{"n_layer": 8, "d_model": 640, "n_head": 10, "n_kv_head": 10, "head_dim": 64, "d_mlp": 1728, "vocab_size": 16678, "activation": "swiglu", "norm": "rmsnorm", "norm_place": "pre", "norm_eps": 1e-06, "positions": "rope", "rope_base": 1020.0, "rope_fraction": 0.5, "qk_norm": true, "attn_scale": 0.141, "bias": "none", "tie_embeddings": "early", "parallel_block": false, "extras": ["some layers without attention", "local attention windows", "shifted keys", "gated attention", "exclusive self-attention", "value embeddings", "hashed n-gram embeddings", "a smear gate", "an embedding shortcut", "learned residual scales", "skips across layers", "capped logits"], "init": "uniform", "init_std_qkv": 0.0267, "init_std_o": 0.00668, "init_std_up": 0.0267, "init_std_down": 0.00406, "optimizer": "adamw", "lr": 0.00112, "beta1": 0.95, "beta2": 0.99, "weight_decay": 0.14, "lr_head": 0.0109, "grad_clip": 1.0, "warmup_steps": 590, "schedule": "wsd", "decay_fraction": 0.625, "decay_shape": "pow", "final_lr_fraction": 0.0, "batch_tokens": [32768, 65536, 98304], "seq_len": 512, "doc_mask": true, "train_tokens": 456200000, "steps": 7670, "dataset": "wikipedia_en"}
Each number is 128 + 32 x the weight over the matrix's rms, rounded and kept within 0 to 255. Layers, rows and columns count from 0. Numbers have three digits each.

# layer 4 MLP down, 640x1728, rms 0.0513, rows 145-276, columns 912-959
143093128141101137221133178134126115114142116027122112143118092163142123138084153126115091170154112101097098092163100141126091097078125159169066
077173157124105151143164116117083149099149168118153080076167129196125139111184145149129128123133123174160129118104137148118159094093117174165136
101192146078118099092171149129090151129165151107137141109142144085119132088145100126100086113109175136123119135125144070074119112109185201145118
122114112128115154075088145136127169107083151083148134087162070151187079083166116147135159094108074111093173115158137125128062040118152116081147
126118120112094158112098130179155105122163111134126128109137133165162174125166146118116119106082080131178124145077079076117156092174137174097143
143144132086091129163111113134101094105054071122143188143143150145138118183183093131198107080165086125150142153134095138128110153169117116086103
145171204138149050183070063076111138136168100082067143113160103089157085035142124102153070255157162193015080117102140046151123137144154117112086
125149128112104125148147155155118165137150148134123129068089108108166161141079141127123147176109121183150147048145124193117157141064101114074151
190109098144098068157157126155133166098112151144138175151125106114151129146105107126091164099132095081148102141084172111154166081143172147047098
146100110066199102117160155165140138153081096087127141118125089125241116110095117113125134133172131101075175130123120112125087102174144076112154
120121083168109100081130145138117150134110143119131152124068112175118089098073118117181099147114140106153108119142117168115218154156119126093109
157098102110128152134132177141111130098067068113140169110114068132117164151118150135096143115151149106129139097142128141123125142116106137127105
154130147175121134133124169141136082145166114128150160166195108096132150116157080171140135068113140162120152052138104066164132150105139182111162
071136092129105127112152090146157097128130040145127102120090103120109131170179144154127100138175161102082119128126174123149131144111100165104124
176095117151143133079091161112140098098113138138126095146151085131107130140166137101185149191124103086096120192047123134175092156202087133126154
131109096125075133112126139117113150108110121155154060172184134139126164109158124096091189093061085132078157134100072107206179151164152170102122
078120175129133105044192092106179120103128159177113100087124133049096124134098104141102089082101140080069141075135086111118142098113167130175131
083089129044137160198136095079100093119110089138135137115146142104099115135073096115226189125066128134142093113100107114130133107198115149094103
157038169131131089136150140173084146083129096051163153111166125130098130081156100157096103153198179122138143124049084109169116124110057132170150
116136176147124122080186091100109103182168194144149091146121097092106110159127141159082116104091161102116081128093105135107120095152123115112145
101113161129129057089155139091161083149144134131107129115150147065093180160132116096128189113107156088095098103175180131133102124091095183127141
169126164097148155082168123113169162199119120129084152136104177147106142204095189108073062163181125114136171125103177128142190141129081154096081
092156163093116101130141122113140110123115146118156122190120123131150067171092131105183148127143117102078115118148140103127134090118147157113123
097174107106105072120122117118091160131109207141127124131097151117134144112130136138143128120148131131153138181130137137154141155130151092167144
109128120122129102155181058126143136073200159101190127104120060085142179096142084169172163115144103080136105092120138194053191115148139099164127
103166167101172113103083074138148119068114156091107079153127150124191087083141065128160122105105142098155121145207164164092085161131115140148118
081147151120072126133050093075134131074113119157120113086122147074149153146156095111122140139141116154174101067124091126201064160122102135164123
151117057150090130180106182172148140175120129137099114127136083055124110130080170137200157080070128123147071064175146128193088131078170099146117
103082175121109106104112148164118111124065108121113111090162144159170087152174111130096133148150124128114087170125141090115088117133120124081169
160132135120097131121112160117061126111159119150150152075156135135156137134078094102116152172141167154149162160135127136109163145196105163134115
106150209123149159110155135125109109118127122160137158145113235138084172175081127103082078110141091111158120150123129137095122102066131095078148
088105102042101124086133107153155137159108113132104060143108106087118116097153138141189144117159143129121118128199147136172120123168054080139074
135155141091106115051090121089123117190111196076101074128126091136120103114133165102141111149206147166159146156137102099162103162126083122115087
084047128164163163132161136110124104142111127128104120127151129134068077173135164109158124131072134117108167086197105119178009129128163110138137
085127109121207075107133113107129083103138209100136109100122148174099127126089085206092148074143130083107119145105168166096147119145158161195124
154155118111188110103072099159113136154128214098113160138147115196066112095114133118098103198166135096174156044151172152152116111138124119091177
118126108114099125148163142109126082081125146139154137138108129115164059093128071101178148115104134194052164154166049131162120055138144081164197
159096113128107076134138136105123153170137129111133097195131205113089180136149155129127157132126122142175112061091125113097120118134120166152156
145172085145182116151131172174161133088204140145121118109141127148122134042099112094101140181120128127144110198097153165114154160109128163091121
089094162138180129126098074205122132138138113145115142123143122137099069157131141157145177141117184078133118190109162126128138168113125161123111
206091078159093093105065201147120113180115122106109118136116136116157076150158164116239130161057156045124151069149112117121085169040101096108076
084110095136164130125137097118163153147076135117118079126158097148118135115109110132144137121160155129068148127124134130127182102206104158127101
131158145113149058166144158128191136128137100116102070139105135140167092093167150129092114156112134080110090137151113071169099082125173091125164
117136055171108096163171161143127107114110151149091098106157079126148122045117172089150128110154167124097130119062146122033107085102177154153176
159070094133087134105122135120142068132163131116156119127169133081117085192124132145071185129061210124122142099117108119110079136136136086171127
128110149154109129148190135145051156162160038178131080073183122091080127112168166148093134141113116093117122155076135070109110139161087107146108
144115099126145147110098142160118124125088055138146218175098103153084138095028110162178158195153125089132149136136122139123110144145123185187099
086117151149143147148153150093112120117143161117155110106090162084093128114105067095143141185094134150096143132101075138081133081122175156116144
073111193102154106129215177125078185152101191134105080082158113085136169127118137116099089137083148140121151169114112127125188161100095161096122
172120109138117128163093095152158112128057060138145157148170154121148145152165102168141135149135107110125095151082069127170133136072112111131128
129135141064232101099162081179150120095156165088101110097120044176157144114091150101141131194118051126097131124166099116074172147137124178100127
124150118160052132106166109138106112115160064153108104126125088147200124156123158133163153149143147140137154162086107151129142121102140116157111
134103150130099116138121108148111122138072064119110124174125120084061109136124178122153126122118163133174148148152092132127152119092098108103110
158088103119128086153176160157126108150137124146135114097110125161085139113090112139081134141064145151057136124168076081100145094145066121149132
136087081171081121112067157090091128177106171107118121090101114174162148131118148156143185113080137124132177148215171135155099130088138128118141
122107067109129181102176128117081145082126119164125089181146101132187156189171109089092124084198188152102121129135093194143153083095113129143151
110137059165101076180139135138106102181115179084080137128148121125111122101066136137078060132148147076098156114116102097133086126082162130126100
181185106132183061116139160100052123088073171123131122157135112152088087141154090129088163157099166122147106102127170189144117114088119086097098
102151115100114178126138107062153171104104069069139119111097073169100137175179114132099130095142112110121125112084111140173145067088130141122075
177119119123131175193134092107151109106188077104143088158216077093152150058102110124158153164106107155123114110235164124160165056105092115083173
061091165171101114149163181093105175153126137145056103083140123195057142175133167087123079173212095074146149174103149121137084149136157123157094
105132114165075161129117113162138152145201136119125099110110036132135164201113097169092157118088148148085096079120137113154097083204139097100159
108162096106089090105121141113127125140144108150150152102116073120138129078111150152087122085074135105115155173102153153124132109098152161115078
072127083069127113195116153142156177129105064100077164119128107166220089146109117144142120097142146090103110160106184172130198094132121156186129
125152092165108145099109191095194201179115133113098117118075051144135126163112155059189144125157111126103136100096118141139116120141115098135081
174118102136141138157049165169141158106131149148083153162149222095154173111094153191109107123084092126098134100111223136202152103094143156110110
097086158149133188117159088121148141145188110124179163155074109136153099082119106163124152080100085130206121115120153079096153092093158137168194
120095107120130128159041133132146180108110119154125102080107118158171172109147130104169123173195094084065171154152089096160158136097167121093138
019109061000247057155024027255199005255255002091255031178195107091115000165145085072239030255073091039000021126057255184097106255255187000121030
108108155130160084101053111100098163127111142101115117079140151124121145191161112122120159172096136075091109124152116098132118185093178195138112
142100120102089112130131113164172096113148077116149148177075077074074092155186134065175099146125119158130093141119173162156118144140175122064128
144116138120105104104188166145182137048140157167132154146166131153178129096094102141124076129103118147109173120116175207132131090099078142111086
114172124162144137120129194176125136164170119158143099118137103232106124097150133151134136130163118139115091119129118096165115176090111126116132
191081144152129095130132145110082088180172105148166155111136072081112149164136081148070073106150151049127160153151105084161105170131111081134146
021157138099145153115143120161131178154164190156045099117122097144135117154064173128154138133133122144116156167111080173102135166138105184066126
096117091150132094089111106109129165219127111104112094101142104101173142127034138102115193218155178117124098130183157129153149133147107183153175
148140158039161169124117082154120126085052061115131143114122161135146149128081126114078120124066132136133115171144168176120120113161145143105116
098120111139149122217148095166053074045136159116137136112100164144109166153141109130106146048126121122086134111196130118111169148173128163167092
129121136057106157172205148116167168143106160146153195117148207152150126082143155101153213096135094113129150102160113114119130052152137122155208
092170181117102117108142100056132147064056155090143112126091160062129127108161127166103026078146168151138165125105111124059152122164149071114144
175120138129159195112106107137166134143087074142114156156091119113159125126153153051163188048087139115095147176151146170144128148114105130127120
092104052185165068113144068182164121097078153133131130057131119112170116135109138130059097149197106112118167129126079143135157145086155111100110
104125119095136073173048177166094131177138128090072083198105120111063141111173161146154119125179167101157116111118131126082087150149131134101101
173105094123128186122123158185129140166127091116139099131046121149216163147108132156145138114120124147135165149137141152105146101141154141089147
131109139172116139133153103100076098063045079210104091136146093166141177114151093114171178099112135080138141127133103077130147109081170117104121
169128118083140105069160104131114089110159129180115115185102128095128115182140137138101120111135172063113097098135180144121103149186077075158133
106179057105119178163180104159074092103139145178081190102113124121130133108104119098149150156070144204095128128108077125076112121112152163111100
130126121131129136073096128105158134099095129118149166191120128140100120110119175098114215111131054069152143163107089151103084109093148192163125
166107108119176135107124157108194101104169132126148108130109146049132117180116094165128171075186093078115145105151086124152109172161091133098077
137110144068120133140156094155122111089145129178145122082094085126117136112122160111128066090161102159094162113107123121097057136206124065137111
163123110129132188094133118131166180095124117127069122158133095164123181181069146109156191147149132176131179164101098161166165121101128088153122
146167091120144136174156116122094108084068132101156122176101156117200103136098108186143147116104114183130154164180162112138102166114113150101060
115153155120115160081064192120091112121083141135100126177147111149166158110128161103126148130144150146118107175143168162124147176140192087140125
168155162162110133069130102103120120093181147170132119065141113123150165111141126132095123141105160126141090128138157164097169180160117113134094
138117137119068171162090046127127123135177100107090112146054105107095087127070098102149150155100099116145063124161109126121137135180088125079100
157199069157085067099160081132119120159103148084112090115134119145136119141091145133139121155135128126071128112184182137076102059153153158192089
124203097116182176154143132104078132085136116085127156123112112168126144118101099060104142147125129125148103099191118125054116096128080182098113
108152181130092112123148122135099130105135139148160137134125138149173086121115111165166163136055156174132149144110095150142092150112084144151128
202149169168138173172121116074125175103096122154087185162148186143109098109165151065117138192122136096120104171097209108144099090087121131101133
091141105141173132151124094096120124151144141137127138074125191122099196162143107160208110119108166100136115064084145147179088122105107111105147
084095122112063084136125111130088124064166106134075143146126136144151148053121167096134115087252129170113163127172121060107105113127082148151161
078097122157181130150064127150206104175181172150123135137168138180046106131115146147145183164106115159123139136059165154128138118151128136093139
201171124107154066109081099078152118140131157148137129180149091151167127212128132155103127147126086103142120115076097137126169082142152073142097
147144148185100209207151133072151144095156118109115157104120087096216136081129145141169149097096123112134118145151169164107175090121179155153134
094118128130162183171144128138108126139111117116120119137150163140152146110129112097137121079130137165109096166143138083191059107156105119104093
110115127089106139140130107166144112148117069163083096140119128076155110146135137120072125076164144091107179197127116081087106115191077082094097
111138125174136133131125130161126164130173106157142158157138133133150098142123132113143116124149109118157128150144117163117146168106185121095081
162067181102185101138105116098079197122100154108105156146092203178157076124042116143137115155154135120107149129182157175131174142199196146133114
114148184183161117132152162164098152122182136138120132124098115126132151115076107129132107156119128107117088091152147129155142135151103123078120
117158095120124135135138092170169077165110165128097110137099134203130113084145157149065162179128081142117153152172116173141120111130094078088126
127153093168089125139160140105115182056132128144145156189133161057121090142081103090101138136171150110121123133153094172149122114082132146071117
161110159117135042156114144166181147116144135143157132150178169078077123112145099070188159098127122106147095119146137138075058092125105152116093
165153158090136159144184080092146152112124182157122098155104112116099166138174125166169098099100181104110111118026110140149132104078179097091122
179134113136081107125160098108122135164179130160163113116081128110123080184133094168150096115082116083095086150148086122116160107084069139140137
143151137133160158145105116187149178054139101112111123167103082144123164087126185215072104062137109163124142158107079102074144172152121116103156
098132133133104145048139152137142118142176117106098160063160170164134154161155106138132127113111193154105093120155158055111115139163100164151121
080150126086125113132094168120162109119119139089155131154103181147109147132100123162108131155177120138070112129156176107129126105116165060159143
120067125166159139075136176093111060195212132140126084155109049173128125150148113130112135105113152094141147060144157135148169185121155158100123
128124101102135095143194129074147106122140206097097064142112124154125110142141151151155108081178164159145147086122085134123178105122142060131122
153127108142158072174145104163142112195144125085083134110124136126090179140065146154170125049135107139133119158090131129087124136202118087169186
141156141123093144176115107122134120097107103167128170140114132095132090162114135197117083129119130131164162172156041166085162123148116128162088
132148174135104154156125080121088084164169009221136119106152112112169123144142114117186129131127138130151115170064124086165115121149109081102145
155129157185143103185090136139127101157085098107141148042121178154100077101168137149098165161185120128094084163133112146091098137054088135077119
169110119105089102072137164147135089118157135116105167139113090138155181175158157142157119117121138138122142176126108134092144109144101092105118
105123090120135098097062112137121117175142173152136115113080105178175091161096129135168141191154143171110112168116198141123122127107098123125175
136145104155127198128149106142154110146124152160157179132110132149163136141168147096108133095102119083170097084147147116148153136138174104165082
135173113115125148095064183138129146065140083143112176151098210159126140106150136119087143116179133151112134181109137101137159137062100100092111
153104123098073168086178108088152091067110143151056189154088094157127120110101167078102117121048071195167187164076097105146159161094144154181119
154094041146057155061138136137083093107137090104152103090132053154175125121077129148129092110107083125106122222118114093143136058104125067063078
154156093116125163085144109085075100098138143122085043123102077139128090114138160143127118132117097170117154101120138092126087149134055118135155
084122135175182105166145084206111139114155130110154120186102141129169132134121127095158168107110131102114133060110142102181129143156171147149092
122133133060168139053171093116122115133148106165159151130124109190126137129076107136131165071165155124157154103128204126087137163175115071133107